{
  "n_layer": 19,
  "n_kv_head": 2,
  "d_mlp": 704,
  "norm_eps": 1e-05,
  "positions": "rope",
  "init": "uniform",
  "lr": 0.00225,
  "beta1": 0.9,
  "schedule": "wsd"
}
Each number is 50 + 15 x the weight over its row's rms, rounded and kept within 0 to 99. Layers, rows and columns count from 0. The size before them is the row's rms in percent of the matrix's.

# layer 12 MLP up, 704x256, rms 0.0885, rows 323-377, columns 0-127
102:40 54 37 62 77 48 44 76 58 75 61 48 34 83 39 53 42 54 25 48 61 39 48 33 42 75 35 47 38 43 68 38 63 36 55 61 71 38 32 61 31 53 33 33 72 51 58 51 60 44 40 64 59 53 85 45 37 28 41 53 74 38 55 69 27 30 44 61 51 28 69 44 27 47 64 32 52 44 64 50 55 66 46 43 53 30 58 40 20 37 57 31 62 60 58 37 49 49 80 50 37 37 54 27 33 42 50 72 55 27 52 59 60 27 43 63 26 62 70 57 51 57 52 72 61 55 42 70
104:57 63 47 53 87 94 65 50 49 58 49 42 55 61 43 30 37 72 34 80 34 25 38 23 43 73 44 49 45 21 38 64 69 60 50 35 67 44 43 67 55 50 76 53 48 45 46 61 67 24 42 57 76 41 65 31 31 25 51 25 76 33 53 49 80 55 55 65 54 49 52 54 59 71 73 42 49 63 66 48 75 37 10 53 36 36 62 23 73 50 38 49 26 49 54 49 46 21 35 47 39 42 64 57 34 80 36 36 36 50 38 71 32 28 50 40 47 29 69 76 39 51 58 39 24 43 53 39
101:39 58 45 71 57 77 36 30 58 35 33 44 67 60 15 50 57 51 61 64 37 49 47 33 43 56 55 35 68 48 42 42 43 27 58 71 70 57 60 46 39 51 60 62 41 12 37 54 51 27 54 65 20 26 42 38 38 49 63 56 68 54 45 33 53 51 41 57 50 42 55 53 36 41 26 70 29 49 26 72 63 73 41 33 54 60 52 37 43 39 37 62 50 25 43 44 50 48 49 09 43 68 37 34 41 53 64 34 27 34 26 48 47 30 52 41 23 52 77 43 53 61 41 44 72 57 59 60
095:55 70 28 45 34 23 66 44 51 73 61 41 74 22 53 52 42 54 72 72 48 46 31 34 58 33 50 49 36 56 71 46 20 48 48 28 63 61 38 34 53 54 68 67 50 42 43 53 49 66 71 64 72 43 63 63 41 64 61 53 63 54 70 77 27 50 47 69 32 60 65 75 40 40 12 59 40 30 58 59 52 31 63 31 39 54 37 34 55 58 43 49 39 39 70 29 26 57 21 71 62 57 45 22 50 35 30 64 64 37 62 22 42 40 62 51 49 79 55 44 63 20 42 54 71 51 58 69
099:33 78 41 61 29 42 34 40 45 36 46 34 66 57 70 74 52 57 66 30 32 65 54 76 46 33 23 52 41 27 57 24 51 57 45 56 43 18 47 48 66 43 41 37 40 47 43 43 57 34 34 60 57 47 27 37 57 47 58 50 65 60 62 19 51 49 46 52 25 58 69 28 50 62 49 58 60 44 76 37 46 78 46 43 23 52 39 43 40 54 46 42 48 32 38 70 77 67 57 43 46 50 53 59 53 42 27 53 57 55 69 33 67 29 41 62 72 27 44 22 52 14 56 44 69 11 32 42
092:44 52 51 52 32 75 39 29 38 51 29 46 42 37 22 24 54 15 70 24 67 61 39 47 76 39 76 43 55 08 63 64 62 73 41 50 51 58 63 61 59 45 55 27 39 64 58 28 66 62 51 67 80 37 23 56 57 54 59 51 39 37 42 53 62 46 56 25 55 64 44 42 65 58 28 41 50 58 57 22 57 46 20 48 62 50 31 57 35 53 56 34 71 68 48 52 60 27 47 82 55 69 21 53 42 61 36 50 26 44 50 79 58 24 43 46 50 63 86 68 57 73 50 53 14 61 56 36
098:33 47 58 57 72 27 68 54 51 55 41 37 55 38 44 46 37 33 34 55 32 41 43 64 42 56 47 53 29 39 71 14 42 34 29 47 57 48 49 54 74 49 43 46 48 51 44 41 38 50 32 52 63 35 41 58 57 63 54 50 35 61 55 59 60 92 49 59 72 75 48 26 91 28 64 42 49 58 53 13 46 34 54 35 56 40 66 49 35 76 77 60 74 71 72 22 47 59 51 51 53 42 48 62 74 53 46 38 49 79 44 46 56 35 51 29 52 34 53 49 41 27 49 28 16 44 62 36
095:63 54 34 49 26 63 36 35 68 51 76 35 51 32 74 81 38 36 46 56 75 50 47 72 72 62 40 56 77 45 35 58 50 24 52 22 46 64 44 54 55 53 66 14 62 55 62 50 55 40 66 46 59 61 56 41 43 82 38 72 62 50 59 73 53 22 69 80 43 54 38 73 50 53 79 06 42 75 40 58 68 51 60 56 44 62 59 35 53 46 53 93 67 41 45 69 10 65 52 47 20 49 37 39 49 74 58 61 54 46 22 52 68 56 42 41 74 49 62 29 77 56 86 27 38 70 66 60
116:62 44 48 61 58 38 50 48 40 77 46 41 58 20 49 64 58 56 53 27 54 59 50 42 48 44 44 46 73 38 35 44 51 64 53 43 48 66 83 32 72 72 43 83 65 35 60 54 44 64 11 69 50 51 40 33 48 64 64 74 65 20 56 42 52 57 33 34 65 75 45 55 57 60 66 59 74 34 45 34 42 35 79 49 44 46 45 46 64 40 55 78 50 75 40 38 41 48 38 33 62 36 58 50 27 52 53 68 59 57 20 57 35 58 39 26 55 20 56 62 45 73 49 22 32 38 37 35
104:40 41 36 31 46 63 67 35 40 89 58 38 33 20 63 48 59 36 42 54 65 62 27 83 59 49 61 67 40 73 56 87 55 55 55 34 37 40 56 66 63 55 65 46 87 61 58 54 58 49 54 37 50 37 21 72 47 43 36 64 70 51 50 46 54 51 70 41 51 48 44 73 43 57 32 32 62 35 65 39 40 78 49 69 28 70 16 77 19 52 60 55 71 53 45 68 58 59 52 70 67 78 78 39 73 31 38 82 56 53 24 60 69 45 62 64 31 58 41 54 61 35 39 49 33 49 59 25
092:34 64 29 75 58 63 31 64 48 50 50 57 30 55 60 02 34 59 35 38 25 24 63 61 53 36 50 64 49 45 62 37 54 45 51 77 53 31 67 72 66 50 55 39 58 57 53 71 70 69 43 42 43 30 46 28 67 55 23 54 57 39 72 33 13 47 53 14 70 49 67 57 32 63 45 45 69 70 68 54 35 32 80 72 67 47 52 66 58 81 68 65 56 57 66 70 50 44 52 67 54 34 62 57 34 29 55 45 40 78 50 64 57 59 51 59 61 40 67 37 91 38 21 53 34 56 53 37
093:29 72 56 58 31 62 47 61 77 54 49 50 68 51 48 64 51 40 15 29 40 47 56 78 58 19 33 36 45 68 64 30 61 71 40 52 51 54 47 37 53 57 57 53 54 45 58 35 45 30 31 67 44 23 54 41 36 54 85 60 56 37 38 49 59 58 49 40 58 63 45 46 74 73 47 27 37 13 44 39 24 61 85 34 58 44 31 43 13 50 26 40 40 57 43 51 45 69 67 55 67 47 43 53 63 49 65 51 58 30 77 70 55 54 75 23 55 45 17 44 50 54 57 71 56 44 35 44
106:46 52 54 31 47 42 36 52 43 14 58 50 61 60 46 53 60 44 61 75 67 75 35 46 69 51 48 50 40 46 62 47 39 50 56 46 55 61 59 43 79 63 67 50 55 57 37 55 78 38 43 35 19 63 47 42 47 44 55 71 58 40 66 46 55 45 67 37 54 50 53 50 49 49 37 47 48 49 64 36 34 55 30 48 72 28 52 64 36 36 41 65 45 61 87 42 43 69 45 41 57 57 80 48 90 61 36 45 53 71 32 41 42 55 50 76 46 40 79 45 48 73 52 39 57 68 40 60
094:67 50 53 37 61 71 22 52 51 42 49 48 69 34 43 65 76 33 79 38 55 46 47 38 49 40 50 52 53 34 64 54 56 56 70 35 32 51 65 58 62 66 50 53 63 66 73 53 51 61 54 74 40 80 56 46 60 35 61 41 22 26 59 50 19 68 60 69 85 29 45 33 49 58 55 64 57 43 42 85 45 53 76 54 55 39 34 41 34 34 43 67 62 54 54 33 35 68 58 73 43 49 45 37 65 40 62 37 70 61 74 38 38 47 74 56 48 60 21 45 38 24 41 54 48 34 48 31
105:75 26 67 66 55 84 61 54 47 72 81 56 39 56 47 49 50 53 65 72 25 47 78 69 29 59 76 54 61 56 73 37 42 35 58 59 52 49 47 26 28 55 58 37 47 38 46 72 45 61 57 35 36 67 47 58 55 53 49 52 51 12 68 68 39 58 63 91 73 34 45 48 83 49 50 59 33 51 45 66 56 45 51 67 37 34 56 50 28 32 42 36 39 35 70 64 56 69 25 82 42 44 59 41 90 51 53 27 62 33 34 58 64 69 43 58 50 37 42 67 59 52 27 68 72 72 59 72
097:49 62 64 54 50 63 28 45 38 40 56 57 61 46 35 24 60 48 70 36 59 84 42 53 68 65 27 46 68 36 34 62 95 60 47 10 57 44 53 54 33 60 74 42 53 53 46 31 43 43 33 37 41 36 41 46 44 37 59 30 54 56 73 03 43 63 75 47 67 50 52 84 47 43 44 41 41 58 47 54 60 93 58 38 45 66 76 43 63 72 38 39 69 42 73 40 49 81 80 48 35 66 36 82 66 69 54 32 47 52 37 41 55 97 62 32 85 43 59 61 56 48 42 52 55 46 53 46
103:50 40 32 32 10 61 68 21 54 56 86 48 33 42 48 58 48 55 54 51 45 42 49 50 65 63 35 49 51 39 55 49 39 80 55 63 57 64 58 73 46 47 46 38 70 42 43 51 18 46 51 24 35 39 53 61 29 30 55 57 60 66 65 66 41 49 41 46 68 71 56 49 61 44 60 36 39 59 51 63 52 73 78 64 61 47 61 47 32 50 34 55 39 50 70 47 70 46 42 58 45 53 63 47 64 35 72 40 52 38 34 61 44 55 68 44 02 52 44 40 56 79 53 39 60 59 65 80
098:82 72 56 56 42 47 21 43 39 61 45 43 73 62 67 46 67 31 15 66 66 76 39 68 69 56 53 40 53 28 61 54 41 49 44 54 63 49 59 53 52 53 72 41 76 22 58 67 28 58 43 57 41 65 48 46 45 20 58 73 57 59 46 39 48 75 35 49 21 71 39 28 36 71 52 64 45 58 41 47 36 72 62 56 74 36 21 35 45 37 60 57 42 57 54 43 64 47 47 65 81 77 68 48 70 71 44 76 52 53 20 55 68 43 48 64 58 44 53 53 48 51 36 37 48 43 68 50
097:51 34 48 40 41 40 44 64 68 40 43 61 69 68 69 45 50 44 49 62 23 37 62 37 54 43 59 53 58 45 41 57 69 73 35 30 46 30 50 59 44 54 42 36 42 55 32 44 38 51 73 58 08 34 35 72 75 52 57 52 63 39 51 58 48 52 62 42 68 11 69 41 41 53 78 63 39 55 44 46 56 75 65 51 38 74 53 59 70 51 14 43 65 47 30 51 37 52 75 27 41 25 65 50 54 39 31 65 42 36 49 43 76 31 26 39 50 50 23 64 44 57 44 51 66 53 63 15
111:73 41 51 46 52 42 49 45 43 28 59 34 34 36 58 34 64 23 54 71 65 61 35 32 61 32 33 60 83 41 46 35 12 19 52 50 57 49 38 56 53 22 35 53 61 46 69 33 48 31 30 35 44 65 95 72 31 50 26 64 42 51 48 33 51 40 21 44 55 66 47 35 49 10 16 48 50 45 50 47 48 48 13 41 56 50 37 56 51 77 65 20 43 60 63 27 36 50 29 63 65 76 74 43 60 38 69 36 32 45 53 30 41 61 49 52 45 45 71 69 42 29 62 45 67 34 50 64
100:80 60 53 55 25 42 37 63 54 65 48 40 91 74 81 70 64 48 47 35 48 40 32 47 68 39 38 50 61 39 20 81 58 53 53 77 73 64 77 48 70 62 94 64 63 41 58 36 62 55 50 62 64 40 52 45 35 74 51 42 48 24 85 27 38 48 55 52 45 60 43 71 46 34 35 52 42 49 27 17 49 58 57 59 43 55 49 42 40 84 47 44 78 64 51 77 56 41 30 50 56 41 40 40 64 29 53 72 47 43 67 19 36 79 68 55 32 49 40 38 56 45 41 35 48 49 48 48
097:66 58 66 59 42 39 59 50 60 58 12 27 53 38 28 33 60 41 66 73 80 38 50 61 66 45 40 36 40 39 53 39 54 41 71 38 49 43 39 18 49 51 46 47 24 52 13 63 60 40 53 61 42 36 12 61 65 55 57 61 29 36 61 45 15 62 38 52 36 35 38 59 48 48 38 33 55 66 56 54 37 69 60 45 44 25 41 45 51 42 43 39 58 74 66 23 29 59 35 63 55 50 62 40 22 45 47 48 51 66 50 72 42 45 59 53 56 52 47 43 50 33 66 33 73 40 56 57
105:54 61 82 79 34 71 43 40 39 52 66 56 65 43 35 80 22 27 49 55 54 70 68 52 62 69 19 44 46 37 16 51 42 49 30 36 53 33 43 48 51 51 38 60 10 45 52 51 76 54 26 51 54 44 69 05 51 64 67 56 44 63 75 33 50 43 59 46 67 63 37 52 28 60 57 51 38 28 37 42 87 49 55 25 64 65 30 45 39 37 37 29 50 71 52 31 51 34 33 52 18 61 31 42 54 53 68 17 45 44 68 39 23 36 49 45 62 68 64 66 60 50 59 57 33 43 43 45
104:32 67 62 55 31 69 53 56 32 58 66 53 29 71 50 54 54 60 66 54 49 73 56 60 58 73 60 54 54 60 48 59 61 43 38 50 47 46 74 40 54 45 74 62 60 44 46 36 34 57 75 56 45 58 44 85 32 42 36 47 51 75 55 30 71 59 20 57 35 48 62 60 64 61 36 42 73 26 64 48 81 35 52 40 65 21 46 76 53 42 42 59 60 47 58 55 81 55 81 66 54 59 38 57 79 44 41 33 67 29 56 58 67 78 57 48 50 55 50 28 71 24 39 57 54 39 52 99
102:20 57 35 82 46 78 76 44 46 39 64 43 32 55 46 20 49 44 54 74 66 63 51 36 45 58 43 53 46 46 56 71 50 37 47 20 56 16 40 43 60 48 52 43 64 46 53 60 45 64 02 42 30 19 30 91 38 60 35 74 51 54 68 55 44 44 24 38 60 77 25 28 51 21 50 43 47 63 27 61 59 66 76 39 55 62 57 57 55 76 41 46 67 45 43 43 59 49 52 59 51 55 54 29 59 41 47 53 33 42 50 48 68 56 25 75 53 61 46 52 56 66 63 76 48 32 23 58
101:46 56 47 70 04 29 47 39 67 49 64 34 44 56 36 52 61 64 32 44 51 56 55 21 72 59 57 61 64 26 55 31 51 62 75 56 83 69 65 43 36 45 18 52 58 55 50 16 52 36 56 47 40 47 44 50 31 69 47 58 43 31 71 59 36 54 31 43 69 37 39 65 51 79 54 48 32 46 33 53 40 32 20 54 50 68 72 54 59 37 57 54 76 48 50 39 16 58 52 45 70 42 69 42 48 58 34 53 72 40 60 66 85 30 51 40 82 68 49 60 30 30 46 34 43 14 57 34
110:68 67 38 48 54 43 46 59 16 19 45 49 70 54 49 43 55 36 18 49 51 46 22 52 65 69 33 48 48 60 19 59 50 34 43 69 47 49 18 40 25 33 41 36 51 45 34 37 35 00 43 65 62 31 35 57 61 48 26 66 44 66 44 64 19 55 49 66 69 48 52 63 37 17 62 22 51 32 33 88 48 38 21 44 55 57 57 43 49 64 47 50 63 54 44 36 58 62 63 25 56 65 45 37 47 53 39 41 48 48 64 46 55 52 73 65 41 60 43 60 46 87 43 55 35 49 44 70
096:37 65 17 49 31 55 69 59 48 48 60 47 44 48 57 51 17 53 28 50 54 61 43 49 47 65 54 60 49 75 51 64 55 59 45 47 75 71 42 48 36 37 36 66 37 55 37 57 51 41 64 57 55 40 56 29 74 31 48 56 39 49 19 57 43 32 59 72 66 53 35 57 37 48 58 58 50 63 30 51 69 29 36 32 34 49 42 64 76 48 84 35 53 36 36 34 63 69 74 65 50 33 62 56 63 47 68 89 60 47 39 53 62 45 71 72 39 52 43 30 50 71 28 64 35 26 60 52
104:55 63 42 74 46 65 52 60 40 39 51 60 45 60 51 53 28 50 56 40 33 56 51 36 49 14 36 49 32 30 56 29 48 37 72 44 44 40 31 45 47 52 65 58 57 50 45 53 46 86 16 37 29 53 30 42 60 70 90 40 51 33 64 48 46 87 50 22 72 81 75 56 42 56 60 51 63 39 61 27 57 38 44 37 39 51 34 38 58 63 33 50 83 38 57 55 36 78 59 23 52 49 30 63 69 58 56 10 77 50 76 46 55 81 63 38 63 51 50 42 61 51 62 44 64 49 41 38
097:24 59 45 61 54 61 26 80 60 56 37 18 47 55 65 42 83 34 65 59 47 47 29 41 42 65 71 51 48 41 40 66 50 56 33 33 36 22 55 46 76 56 49 70 59 58 44 63 65 37 44 39 44 39 37 63 68 53 32 76 62 40 64 43 56 47 58 47 60 50 44 69 39 34 36 45 63 58 65 63 33 53 20 23 74 62 46 73 84 59 45 42 55 37 38 53 70 21 50 34 44 55 64 31 41 48 58 94 27 81 42 63 70 42 49 63 38 37 74 48 83 42 30 69 48 66 53 45
096:62 39 31 48 45 33 43 61 41 50 41 69 59 60 38 50 55 60 48 20 21 71 61 63 40 68 34 47 44 34 50 39 42 44 78 59 38 63 66 40 79 41 46 51 58 37 72 34 46 37 53 34 36 48 68 55 31 49 70 33 56 25 19 24 72 37 45 45 57 35 71 34 46 36 59 35 62 62 60 52 89 36 48 27 61 64 58 46 48 58 58 51 21 51 40 67 56 54 46 53 65 43 53 38 56 59 41 41 33 44 75 38 59 75 57 69 63 60 50 28 24 37 64 45 30 40 58 13
093:58 43 44 44 43 63 34 33 39 82 60 44 53 70 53 40 70 54 55 40 59 64 46 10 58 21 38 47 45 61 40 77 67 54 32 24 50 31 49 65 59 34 80 60 22 53 07 60 57 57 42 58 49 73 42 57 01 55 42 58 44 45 28 44 46 84 57 43 55 51 51 57 43 36 33 49 44 46 53 39 46 56 69 34 26 50 47 50 77 66 48 45 61 62 71 55 54 56 61 24 59 69 32 47 40 43 39 62 34 58 52 36 51 48 23 45 62 63 50 64 60 62 67 47 82 36 28 51
099:59 34 72 60 65 38 48 90 60 51 49 53 54 44 23 29 25 75 59 54 60 17 40 70 45 36 53 44 41 48 55 77 65 48 43 53 53 49 71 48 45 54 60 48 53 25 40 58 70 50 65 56 54 50 46 45 44 66 35 45 37 51 75 18 29 47 35 32 55 40 34 45 31 73 47 41 52 38 50 51 35 38 37 40 50 69 40 49 21 46 44 54 78 68 36 74 94 42 48 48 49 70 77 47 65 72 73 62 62 54 41 28 55 48 44 80 52 79 83 48 38 64 51 43 41 46 76 54
098:31 75 74 77 64 62 41 33 46 45 45 51 96 71 56 71 57 50 37 61 71 69 58 56 71 89 75 43 43 51 65 38 47 34 43 33 60 70 48 61 83 45 58 34 38 49 38 31 52 64 31 51 74 51 56 48 29 82 59 47 51 39 34 73 46 54 56 62 38 38 90 47 69 41 51 44 23 62 54 48 41 48 45 35 41 73 51 21 30 63 53 59 46 67 51 45 42 48 45 42 54 44 48 19 66 44 52 51 60 20 54 43 69 45 24 32 66 46 99 42 60 45 59 43 53 53 60 37
103:69 47 53 38 27 49 36 61 34 44 42 50 75 30 75 62 23 45 24 65 42 73 58 33 99 52 33 48 64 36 51 24 49 61 37 53 60 48 41 26 53 42 41 51 66 47 58 64 37 35 52 34 35 69 35 44 33 56 52 49 54 55 72 42 43 57 80 49 36 52 60 50 51 64 57 44 63 31 12 46 63 53 40 62 39 55 58 54 44 52 60 41 53 57 61 46 46 49 42 48 50 61 49 67 57 36 62 58 74 49 60 50 40 57 36 53 62 30 69 48 36 50 76 62 55 51 46 69
101:43 71 60 27 41 51 27 18 30 57 61 55 57 43 48 38 34 52 44 54 43 59 58 74 27 39 56 50 50 42 59 33 79 35 47 24 55 54 50 61 53 62 51 38 47 41 42 34 35 59 42 43 50 67 69 35 58 34 67 56 61 57 49 30 22 41 50 52 54 35 30 65 51 64 58 43 32 52 53 35 60 40 46 29 46 42 56 19 52 70 61 53 28 72 82 38 31 55 84 88 37 61 39 33 31 38 48 57 25 56 54 42 37 46 47 39 56 92 35 48 61 37 30 37 60 18 35 35
099:23 58 60 61 48 40 39 59 50 63 35 33 60 60 40 40 70 27 64 37 47 45 66 57 51 63 62 54 51 53 45 67 52 32 39 37 42 46 67 17 26 63 69 56 15 55 69 23 49 43 45 62 41 33 45 48 36 48 36 59 83 36 41 52 27 49 57 65 58 72 47 76 38 44 49 78 23 63 39 37 37 52 69 27 25 67 35 35 42 38 54 55 74 43 23 60 27 34 73 47 78 45 64 81 16 57 43 41 64 59 64 51 47 52 39 52 46 55 36 44 32 42 35 66 33 52 57 38
103:34 50 76 61 45 63 40 32 55 52 60 53 26 01 37 33 54 30 51 49 60 60 63 55 47 28 85 48 55 43 63 33 62 90 56 34 30 62 49 43 41 50 23 31 50 53 47 27 53 54 66 71 59 60 56 22 60 30 52 57 55 44 34 50 06 65 37 58 48 44 45 59 43 66 49 60 50 48 26 35 31 53 51 80 25 66 64 27 12 70 57 60 44 56 50 53 43 47 75 38 50 27 39 58 67 42 42 43 48 71 51 33 32 43 74 63 69 75 45 47 35 44 55 48 58 33 40 52
099:32 50 37 69 34 60 47 51 51 38 42 39 48 62 21 38 78 69 67 60 39 53 59 41 52 37 39 55 33 49 55 69 26 21 49 35 51 47 36 50 65 54 30 88 52 42 20 50 50 78 31 42 59 47 49 60 37 61 49 63 52 53 47 74 54 37 60 34 00 59 41 64 25 65 34 44 51 55 56 75 85 45 53 83 50 53 36 65 54 49 70 44 43 57 31 37 49 25 41 36 60 60 59 19 41 50 63 19 64 56 55 41 37 72 17 46 49 51 60 43 62 56 72 78 32 72 87 40
101:29 65 57 78 49 61 86 45 49 30 30 67 37 70 52 27 43 60 48 53 76 40 70 64 48 55 72 47 48 56 69 52 53 58 39 44 45 42 44 71 50 49 31 58 63 51 71 35 31 54 42 43 53 20 55 53 53 45 86 31 59 75 36 67 46 58 63 29 70 70 33 50 64 51 40 45 35 33 36 59 75 53 71 62 34 50 56 31 45 46 34 55 44 76 34 42 46 64 40 79 68 45 47 37 83 57 62 30 45 30 33 27 45 66 44 53 32 37 62 27 66 46 69 77 55 69 60 87
096:53 60 42 22 63 20 62 26 87 41 48 66 50 43 45 54 69 59 23 33 66 29 41 38 55 66 37 54 52 44 60 36 50 49 54 46 36 61 43 30 50 56 70 73 33 67 50 43 23 27 23 72 34 52 38 33 33 55 55 62 51 48 44 66 47 60 47 50 63 42 46 40 63 48 37 35 44 40 45 38 44 37 51 46 46 22 61 51 56 42 29 74 56 59 44 42 50 53 52 27 42 39 59 85 37 42 54 48 75 58 74 71 32 63 32 53 53 65 63 74 37 57 63 47 33 57 48 59
092:59 42 39 59 52 52 34 34 54 77 56 36 77 44 44 71 45 52 43 48 52 41 89 68 61 58 57 54 33 57 25 33 60 50 39 68 52 50 69 37 53 23 40 68 58 19 61 50 59 22 29 19 46 59 74 39 39 50 83 44 59 50 30 50 55 29 47 54 46 49 65 60 40 60 81 51 47 52 35 51 39 46 29 59 55 32 43 22 42 44 44 54 33 70 43 31 46 65 46 54 43 38 46 14 42 50 64 29 35 40 57 45 43 67 45 36 75 44 54 76 32 66 50 62 81 58 55 70
108:57 38 45 67 60 41 31 43 59 61 59 36 26 51 51 69 41 57 62 52 23 29 37 26 61 52 30 77 58 46 38 65 28 38 38 34 28 59 47 47 11 52 57 45 67 76 53 55 82 45 33 38 44 56 49 59 56 49 59 57 48 30 49 58 55 49 42 40 45 40 65 61 29 50 52 56 64 62 68 45 51 45 48 85 65 20 50 50 60 56 32 50 38 41 58 21 56 61 44 58 42 53 39 43 58 58 66 53 51 56 34 71 47 48 28 38 41 58 74 56 49 28 49 69 55 57 50 52
102:69 55 43 51 38 37 67 50 71 48 40 44 55 55 64 52 49 60 76 47 53 50 62 57 68 59 37 41 65 50 66 31 63 40 41 52 71 48 59 46 36 55 41 50 39 53 32 84 44 74 64 44 52 58 55 60 49 61 36 44 65 40 40 79 28 34 57 46 25 30 74 50 48 43 59 73 41 67 46 45 67 41 31 57 40 46 55 59 55 39 73 58 57 49 83 63 48 10 30 17 58 36 43 46 70 67 53 49 61 42 56 77 46 50 29 46 38 47 59 66 24 59 74 53 18 64 41 19
097:42 50 50 55 25 66 53 39 47 46 62 72 38 45 40 48 61 37 32 40 60 65 57 26 62 60 34 50 63 85 71 55 23 43 25 65 46 50 67 63 70 57 53 55 10 63 53 16 38 43 54 48 73 50 74 33 61 72 51 42 58 75 29 43 62 49 51 49 40 62 23 81 68 63 45 67 59 52 29 28 49 32 39 61 88 65 64 29 43 36 52 58 52 86 30 30 65 67 60 70 59 41 48 62 50 53 30 24 36 66 51 22 38 46 75 29 42 52 32 68 43 54 54 70 66 44 45 50
091:31 36 45 58 49 47 63 50 49 78 25 44 00 64 58 56 45 22 32 50 62 44 78 31 77 34 36 49 27 42 59 36 48 40 63 37 73 51 59 63 35 49 24 63 38 42 72 70 36 22 58 30 35 53 60 41 50 61 26 51 69 25 62 27 53 38 57 42 35 58 55 50 38 41 42 65 70 38 41 32 34 25 00 84 42 55 43 23 50 56 56 48 54 47 67 41 56 66 67 65 35 50 47 41 58 46 34 62 48 53 46 32 52 43 62 51 35 52 39 99 59 41 74 52 63 49 46 46
102:51 69 41 79 64 34 62 62 51 53 53 54 67 30 52 59 48 49 42 45 15 65 52 51 56 19 66 47 56 52 74 35 70 28 56 66 36 59 69 21 41 46 64 35 50 48 30 80 00 72 67 46 39 47 39 55 33 68 56 50 60 15 53 38 60 44 39 49 59 60 77 54 57 28 47 73 42 66 66 49 50 53 46 43 82 50 58 51 59 74 74 47 49 44 59 51 54 42 27 50 70 52 77 63 65 68 22 58 42 35 59 62 75 51 24 73 58 65 69 69 54 78 61 52 66 49 59 39
092:40 54 59 59 28 49 29 57 56 41 25 48 40 39 37 32 39 28 37 42 40 60 19 52 54 65 71 40 55 32 49 58 55 38 49 13 71 57 69 66 53 63 40 58 41 70 37 67 74 59 48 45 68 21 39 82 54 66 17 43 44 49 63 57 69 42 25 58 37 37 83 47 38 37 40 36 49 71 59 32 48 39 58 36 31 46 40 58 57 31 39 41 69 47 66 53 46 37 53 57 47 52 70 23 41 45 60 56 51 44 21 50 39 43 59 52 57 37 51 46 57 56 60 54 43 50 53 53
094:35 58 62 56 38 36 50 68 29 61 55 68 47 32 54 70 33 46 43 61 13 41 57 45 36 21 56 31 57 23 43 45 34 46 51 25 48 53 25 65 65 51 56 52 16 39 44 53 45 53 49 50 54 50 48 77 50 43 60 50 25 58 50 34 58 60 60 34 42 35 73 31 56 41 56 47 74 40 27 37 38 65 12 71 24 64 72 23 56 72 56 38 37 19 43 63 55 41 38 51 54 72 32 40 40 79 50 29 33 51 62 52 49 62 53 33 50 64 68 27 45 25 45 30 40 63 38 58
097:28 45 42 60 47 80 52 42 32 42 50 70 57 56 61 48 50 50 73 50 43 56 45 73 62 53 43 47 49 63 33 47 62 36 52 43 47 62 77 39 33 38 59 31 44 59 37 41 44 41 30 66 63 68 78 20 66 65 45 45 52 72 56 43 63 73 54 55 43 21 01 56 44 84 42 25 46 53 71 52 81 45 81 43 48 65 44 54 92 71 55 38 43 32 70 37 63 65 30 61 68 47 42 39 57 38 54 61 42 55 31 59 37 47 53 52 82 51 21 47 39 63 44 22 41 63 34 39
097:62 65 32 52 42 71 55 60 56 31 50 44 64 53 36 26 42 62 80 52 43 45 61 56 72 48 51 50 33 37 62 60 41 46 47 46 35 47 72 69 56 58 71 31 10 48 63 53 55 47 28 45 60 43 70 51 77 45 38 58 74 49 49 44 56 63 44 70 37 37 46 48 54 65 31 66 51 27 30 54 41 46 39 60 86 63 43 62 55 25 61 36 83 41 71 79 35 36 67 50 58 50 72 35 62 43 50 58 28 74 41 63 43 57 38 34 35 68 37 56 27 52 49 33 58 61 69 46
096:56 66 86 47 36 49 51 47 69 42 46 62 64 32 42 63 50 28 35 39 21 63 29 39 42 59 67 44 47 49 48 46 11 58 59 72 61 33 47 53 49 44 41 34 57 79 42 60 57 84 56 81 37 36 54 31 58 65 53 36 35 56 61 42 31 63 53 59 46 49 48 42 62 53 62 35 46 56 47 68 51 24 63 34 61 74 49 31 34 50 49 53 38 65 44 23 90 33 47 15 33 59 56 26 23 68 79 54 74 41 49 34 64 15 43 36 29 54 41 53 26 62 52 42 42 55 39 43
102:44 54 44 14 99 40 49 45 41 47 50 07 48 53 46 47 40 41 68 58 81 42 31 57 65 41 38 53 54 47 62 61 26 47 47 46 43 51 77 51 53 38 55 47 50 36 38 71 55 54 72 31 43 70 64 34 34 37 39 57 79 64 42 45 38 70 55 61 59 51 40 52 36 20 51 48 32 56 65 30 22 37 34 70 49 65 24 32 37 78 46 46 44 52 40 76 27 65 58 36 69 54 48 37 39 37 26 63 32 39 57 50 49 29 49 57 69 30 42 74 43 58 63 52 32 39 60 53
097:45 74 69 40 48 59 35 46 46 52 53 55 42 50 38 84 71 66 44 63 50 69 69 70 52 67 43 44 80 32 50 59 55 41 49 83 38 84 50 25 21 60 40 45 37 56 63 33 10 51 71 48 52 45 49 64 52 30 52 46 38 55 68 38 74 30 56 73 38 44 44 37 65 54 45 62 44 40 74 43 51 50 26 64 61 34 22 65 61 52 40 45 79 55 44 51 54 54 41 73 37 49 41 40 28 42 30 43 47 37 45 44 22 56 55 57 47 63 58 29 54 34 62 69 60 33 56 50
098:22 21 68 62 53 38 75 42 61 51 64 59 45 37 42 56 62 53 37 58 47 51 39 40 69 44 44 43 40 47 56 35 71 58 59 46 49 48 71 41 39 60 21 41 58 53 41 81 38 66 50 47 54 29 43 30 33 29 63 49 48 64 55 54 32 71 63 83 57 29 32 48 40 40 28 29 36 58 35 42 24 41 54 49 47 51 86 09 49 49 20 41 47 52 36 42 30 71 43 46 29 34 65 50 42 75 53 43 55 51 58 41 46 49 72 53 49 48 37 66 59 51 57 47 73 38 65 35